Part of a small language model's weights: untied embeddings.
Each number is 128 + 32 x the weight over its row's rms, rounded and kept within 0 to 255. Layers, rows and columns count from 0. Numbers have three digits each. The size before them is the row's rms in percent of the matrix's.

# layer 5 MLP down, 96x384, rms 0.0593, rows 0-95, columns 192-255
092:157174129141143085091171092085174153122163106118153113114149127124172120115045181129110136166152147110108146175122143151122153136066154140106158170138117150125170106143145085129092125145125107
096:135162102181182173097117156075065130117118179134126140185148146128152113132107168183141079133191079106095133168168146132072107142137145183087129092083059125149098082121085122110140162131123119
100:161107091124114181111099128187095118137111117111092060118176093052126147127126109130102147185154169124133157124151105140054054140146143081099121114128160080088100153199138083144151076126085149
100:075135166089109120198174144130195134166172127163120126193163101125179165153117103083135125125136109162157152068157126095141132154133169098139098079146168177144099109133184099111123195151131152
107:124141154118076101124104127131081096117137136067133112146180135125155140152059152049104046108063130106178115139139136075142086151113143077125086177170057054152138081112094144070121203109095069
108:145100170119120124204165191150150170153130123165150129144101109092109115108197143098120133084163153154120120110167146151120078156112115116148098121134138112180133123155123176119087101159120102
097:158075123143147116165186132135057066144095139140116115088142099103184092114173108121108120082110179133098110150107155160151149121159122139104134155135066120168151193119146091107054105075107156
099:134141095050128133101107164074176127154129120199126125146102106120101092109095151116103142100094127091120106076149146129119168109099107094163052142185162105139137164134177099167137110150109167
107:152155168080144085147121113119142077117141148156159193129165160137133142168145102166129115077108076124110164114097206107112107055157060119082095106096080156072148124085120197125156099121120191
107:183097088124129151109107101113125087144109136124151110143131134157064119205114126211109124143103134130100083112213167071103082111148104113121116125144125129138149125171076148160117127092136159
103:177152131154168105140079176129063136105098144179120097129080122150181163100128154128108136115142144087229160159158122169160105135105157112070169092103148129074108093150093157076088143135216185
097:122126159095145172115124127218084092058132103167119181194105079137131071156169081078171132078125142158088171128100158159049118106138048122136173111114122135111095123105125159155132112111118133
108:111121156112161086100092091167095145107160081088134140152141127122123180147090163119138120126160169135088103119063089060166054141174108147145107113140123167132112130164103124167129097141103123
102:138115133071155103167118093121145084123161110158133155102137155083128057135106123106123163108192127085160062126121097120129101121138101129130154151185166113088142061093123152068100127164105125
101:141116191124138152126119136117117150110141127116108179114191151162114123136108156159108103179132154139146081133143120109119192110169150031144082128092100119074088116137117172126209138097105102
096:113143123125118130079090129106131120166124129150139137168218112082109150177148143169146184168093124117072141122150188093144137134170127094163105148180103126167096126146151173087160089109116136
100:108087135190165130149170117172097127161152096127100152168165107109108166155110144153123167152159114120156142170096130135162159090117142084103153127087130108080114132143081134170059143093154089
093:078127099113104132083168081131122173121129073130098155171111118124152142051144134163126151093152122194156136169124124085123074127143166141086113163135076153138066120098144106032164129157126138
102:115133079127170110082106115159117170127187113138168111126161089141105142127128128098111109110153118158160137098094093155083128157133143106041111205132107120172110162177167130150083100139168112
094:106169105131137109150171135065160130104162073120125079168168135138178108122085118133154122079190171082152134118154130121165159113174171135147141135051105165137093141134090094084078175136126147
109:128079148113138120177130086141128176140132114156106093115134159167069163122176151119100146155115125132122173162151102103141146138146141181114153150162084128151151167186107139131091073105133152
099:144157141113142095084211093127089116156048106096151108129109187100135149161143161117167089106132195072121124170137131078127092125130177092139129098160130102132101167169151131120166163125142143
096:111113103111173151064119146117097128176141159067148140081147095082090122120154083139114149097022148131101121234145143087143078110149159093124181103150146135178139158111111140089178178092190134
099:197157158106149141182150146131129131096111119101125148146115096070134083119126090086127141117136150122121109143087105169198131103153194130131135110195082087127164157111139143132108145095110147
100:134099139124118141135120118151160138089112108135111121135169100103153128181130123140175151165121099117120094098115083099137102171134133114121131127136129136100026096124056123078157156106192138
099:083107108109096143138125104086113149066105091088118108189156123135190138145145110080138137109144140114143115120128162156126146063160204129124123131150150138114107197123106113140110199120159076
096:112104140149162168101085136119109156134223098141150161138140135110161147135109149135092097137145135061143075074167111123210091155107177124157140103175136139150093129115148113212129083139104146
097:167176166113084124144096106085164125088146142117175140112114065144131172142150167126119138194145072117075151171136160098099096169115143079115062150128145171124114127142128158123126162112169113
101:100133137106110128176163132166088097092085084219092148194214127132122174181166141123166117106129130104143165157170078089121124112159112113102113188187151057159186177149110169154117191138128138
097:114123067140177086165089164112084132110113117106140119157094139145131113123159041110149119150141145154150099186130155105126057115182137151105151127098150118054101195091158109122088165057139078
099:107145079085170076099154144110173135163155126093128158144179152139106185117122047201071204098117158070139185151107122146176124155077141157148146180166094118107132127113175145146091157131138155
095:113111136202151116163087115107139055137119192099094146127108096121136107150124123090130113203130074158086081147126139064166162072122195122184119060137114112131084128124081101150134117094170131
096:110138133106132123130117148103189137137144164083133111132210105140185135127177150161010096112077171150129099125138080133132100128109171099116120130143097149144064109092089091140139089093108126
095:212114080181127127201174063121147128103145162147137116124099131078108126101164093090155086103093131126122074161144177096142155152122076106072097118092127096136095167139109096157135105046118186
100:099149129135165101147152135108108053101110202112129124121172152095141120053188150155049060061083146121166066209131144105138173153129131187173142098130185163138135104118169091138180112123129087
098:133098105133147143143188164195147132106088154153149140090130149172136165124119100121119116101128095161139102148162113131148096091062134165176184136161131070137147149144175102148144104155137150
105:105076220153155189211144125111152089105101133130091107117178082131124169161074128113150166146093120103057128158102134130110059088181095183062137130082113163173155136130102130180160159161113173
103:147155165090163139104183130116057114078113127111043118128117148112147186143163132117156099110097147148107125127098161165151138117151178180145149115133091129066144058134111100121137138118107088
103:077154176099125151151140084133160184160177132109167107095152119096090146181100057119163132123125120185098125139111100137094066080079130139104116135113158143155141135159155151067095072110085107
097:116127144094106116114101096129119049123154200103100113053131123128170156141105137109124146136101079125127125122120109068188115165101185168162138135109196151119044165121165080122111036194168139
097:103078121137114153107114098119112143160097078135116114160145139157123210115145080091139159088121156105145126100073122125072195170116099100127133116128120069109107069106111181058075140132115118
097:103123175109143141140078122207146149072160164132165097107167191111133136134165153109104149100113173106130113090163138084118148118092146177156132158109070136125074128168135152135161150161126130
096:108079146165148145101115144121140132130098110100128126137149131136157135110152121096201104115080130158108164109094112167124102108198115153075177095155092177137138081127056154161136075135193175
104:084135094159131122149127112144085145100148134179092090124136127139076089093148130144096148136103094169084123120146125154131057133169119086118095111167152086115112160088100127191147139157174164
102:141141147106114115171140146097071090104137181120142176096083117177144137183111122120097143101129117118167094139187103165108122139116166077099099175097159098135140140164123121165101177101141076
103:176099141073182194107097101134163111167120122151146121166115107152111126113142148140102144060160154103165116190138141199160134127144160112183121139134123121180154095129142118134124153136148122
102:211090123154077155115089139116117133171126166094136128094080164128119102187105155151081135164126153177146126108136159136137130148117080171188114111126159138091101096203099186145118133092112110
101:230096169098172124098124121118154126200157089118155144137111147157159122160158127165091189144141153161107046205109100119112081104126092121148113117108099082093117127038105116094127135130183172
106:056147133122148126213149133113142188172110107158168130122128171169156128164149146153140108151116069135117121150156094163135150160129131109086123173166094119180056182118102068156138112157148177
090:136141145103134102099114113143161164180144121097145144097174082089113119105123144141148127177196125088115145186176090130088078187135164141103146106117147063120160161086107090144177169126133080
103:109169118084158084151123078144175118087143133152083087135146161113143108183123140098066103200029094134086145120134150058076139089108128130118166100090124144088080148120126162145122101102065141
093:147082130148093164144160099121091115127129124096056184095160144175126146137081103142139126151112061169179179155164138151168127152141080151105074128155111104119130097123158160110109136108064108
101:134139104127155095127051173142117150142084119165070103094110102139178104165105116137060104155124112125164171161169182157171085153136174082112153119180170136096126106130149072138157130077122177
100:138139104105174118084144168138178167056149094100115131097125112111121162140111105143079118114181161104077181071146097114133152159138160141091094155170128158110160160134127073086101104126152115
100:112090187149149127086172118060157107101153033109141156090128138168127147142140127098173150191121132116127154132085138093185071109177135113152154166181156149112073181214079150112126146130148176
106:153125140098149152120118099084096137086124134136130115153163137097111132146180157134163141107165152133125099099126167146057144126097097178171118127134081114061187137031090122093088056109108148
101:103119051155107120158096119122078132070093133122080140133125071104104144110152089106125121146152183123109131128091141142068127142147189141122102110095132124143205068120098129153127146145099074
107:169088144121099127134142072127141120062191164090119085172140153157132094151152169180115117113121107159115167151108150144087144121085102143141068155091104130113158172108128109070074125127090048
099:082166137087114097130122160159135207118049132107128129138190126181144180159102117091110130140055099100126084182149081118184114092188092136095156162170150122149130114144129105134174112102190113
101:148115159196154068109105142151135146180177096105176146094167129165154105101105170104085189181147149116155126149153159044160105099103142127131143103082152157122107214135144117174089156149173104
096:174106101127174138149154115089142094112158100114162144100124140088099151106106132140137133072136094135096105118134163162158065155167082113102106141122098133114076040145132102153114151134115123
101:153160116151126063097165094082139081175074142111111106114147190098153061102159157112146190068177102128085122191157128166125151115136140100079083197116104085100131177138116094177166160082128138
103:141107109217170179144151165187122125142104156147122122124133141084138119152163059151150127231136130156118146103138174112124126166192100072161131109127120176125136128073208134132097163146138124
101:080082132093159098192118125108107105178107155124168135165063152116049116056050117110143144146139086146136167051083105142152098136154153129165137216134192099132062136166093115132125109107185079
094:131132193090095166163196113067071157148086133107120070110157103131108110104126122088112061127061139177049152055112137182118127128165141135091142087100111135132138131104146106123054120131063113
105:112102180169023168143152148089131155146112191053172164104172123089113104128133087155165137163140116114110074123119087075161060131128109101129126146157152121132115137136082122094071139156117170
100:136096070074132120105093081112107155112105138171090145083123027130130162153065154050101147201086138150151123113103066091138107124125080132154116111130163143115176111133125191110093126115087086
106:115158116123096095025188116122140106200088085158107108107144126095095109154137215160135136120100134135179131083136122090155145134118096156141166105062161156122165110118092128177103135150156157
103:138204168144115142079154177059092075113147086158180131163106128178139068128120128132133141103098139116104110151107131160087192140130099156093202098130130105085120141093133082116104140143132155
102:142148121110124137128138122108093105132143108110093095069132122143111130139098162122117141155164089155045108152091097155113145097171113121092160071070118150155093134102161158145170131098170132
096:096099109172110152137123095110180122084140131155131178120117098118099182128175155146129120072111129089132074132131136128105140161150144144094152095134132125113222137124136118116099088165106124
100:122119081144122132113137160162127131127109083095103155096147100078190141165145141069115125152126070105134107131128146118148102087164137054123100056154156144105165112085118173127065167111092071
099:119094078138112142135150157124117058149129089074118149188116130219104189117112126131144177141086072138107149136187106123150135096154073133152093115067146105146193116133067097116163096142157123
097:101092162075137169200114147081124119086094133118122110134108149102073133116178099147105107183149130191097094095116085126133178111133145072140162180184154100137119125120109142141157101204174113
098:075124105079102151165135147141113077188126141132151108134070108139156095095152114131146075120151093138114168153136134134155107127089212161109092115144106146150127131140140126120114100169194202
098:027149101147077170148133162150105091172092074094108125138109077086093169132105100145121099202128090121100132125120129096126106076236112118118121122122115171117103104131112135114150109136101155
106:082117159130193105074140152124130091129130145145127137167127157126113089115093114127141163074163146081106119126133130168080099198182084158094125128173095141196089114095150156124160076147086138
092:135149171069099136080116124117124081059094110111128116157132156150158149136159155128187106137115139098187105135108178164182124094147177094154105192132136140137091170105130121120099090111102145
099:083090173142058168177119147102167140142142149163156179174088118131163156123059148145109159173120105126172089133066091104133130217071129090062132173144130180166099081098078115124053122206077153
100:058131100046085091088128142106064112179121137148130136094082107104114088128129109096165114179142138112147181089074155098123139077110086076186055111153145116167093090107132176144134116196129186
099:137167129103136138156120137162121131171128144198186129103101179147121059160128139114132070152136146174128161075114130156115129139110109160105147150097148086091149108071149112142121162115137103
097:138092117147158220082079106138131146169095153073076110136134072146203115160181127134152176125139122164180161117108102141129125163127151119164147032115125131126153147200082100125159126152106117
096:090094150089121162142147111152116173120186120082090121119146118112114115129088072097211101093128070208147153075120119159104122076109129143060117113135124152165155125105157178188083152119133109
105:175136131171106146087136142203159179121162089166113148138087111079138090066159118159145127095112142088106098163141164119065124130147150051141077233159083132152064102175131115160145164143120134
101:130163094109122145117184131112132109069154116117156144092104157162123086115095161125108171130196087070120146140127164152161122147153154137107053172115156121138157205072090155115186066181175112
095:088107154168116113105101122099102200114160132109094107115133075076115073147120122137118114139103150164123120131148118074124149114156075064125131144153069166160116046103154111173145111158092180
102:115144089168148107149157103104082101107104164081143123115133161148140228117121081129116143101116155143169125120120073104134162124113131078038173125135150133162153153101117162100141157147137135
096:066156122084128141084154120147112164123104129202140105114140126154110083152169154134187173097099084062176111190132157124120091131114072101110112158111135161107059166144122116140146170130176161
099:133130126121122075133176116077128144086135093078103097134137113120160161122118113126101091129121114179114120044185142147075136106146139141167079173112137124094124132117138102154147145126143166
096:061112143099171126105164168147126105155143105145139143136180126136111149104134145129078109100112118109081079098142122096131080169076121152137183126150159102177131112106155137136123102097100122
107:195087093132082152132116098154141115127099137145170192061111110137168107178125144171089195081115104120138140056168128102183089131117134062109166147114094120137092081099138127125096126106148130
103:101146034137130163089086145057122125076115148165151139019123150131140138094147086163056112122142115118125085136132109103130144092054072094197116150080142164129117133121119098136133142218138095
104:102138061109083125129098141165122091137158129132133105110144059154102162108111142095126172141058121146133127091059184142160133121109119113153132159119108132093149069119150187140081056147125115
100:233166126109123124113206124171178162181146181147095150177178097112139148130119122158144142146141177170108084071106108150195131163147149169152109134157143138127093142130135033112098188122143180
096:086108134062188056131091109151151195147128138118203144140124138123116122140118155143116160102187074152080098149146098194123153083103126099172122068074122108122108193168099133201093190128135131
100:167131130161096175150162151110146152129158127100099128158153161163114108135111101117118077145139104127133188113175157138104126148164158045080194170127183153111165179133162088073121129149151157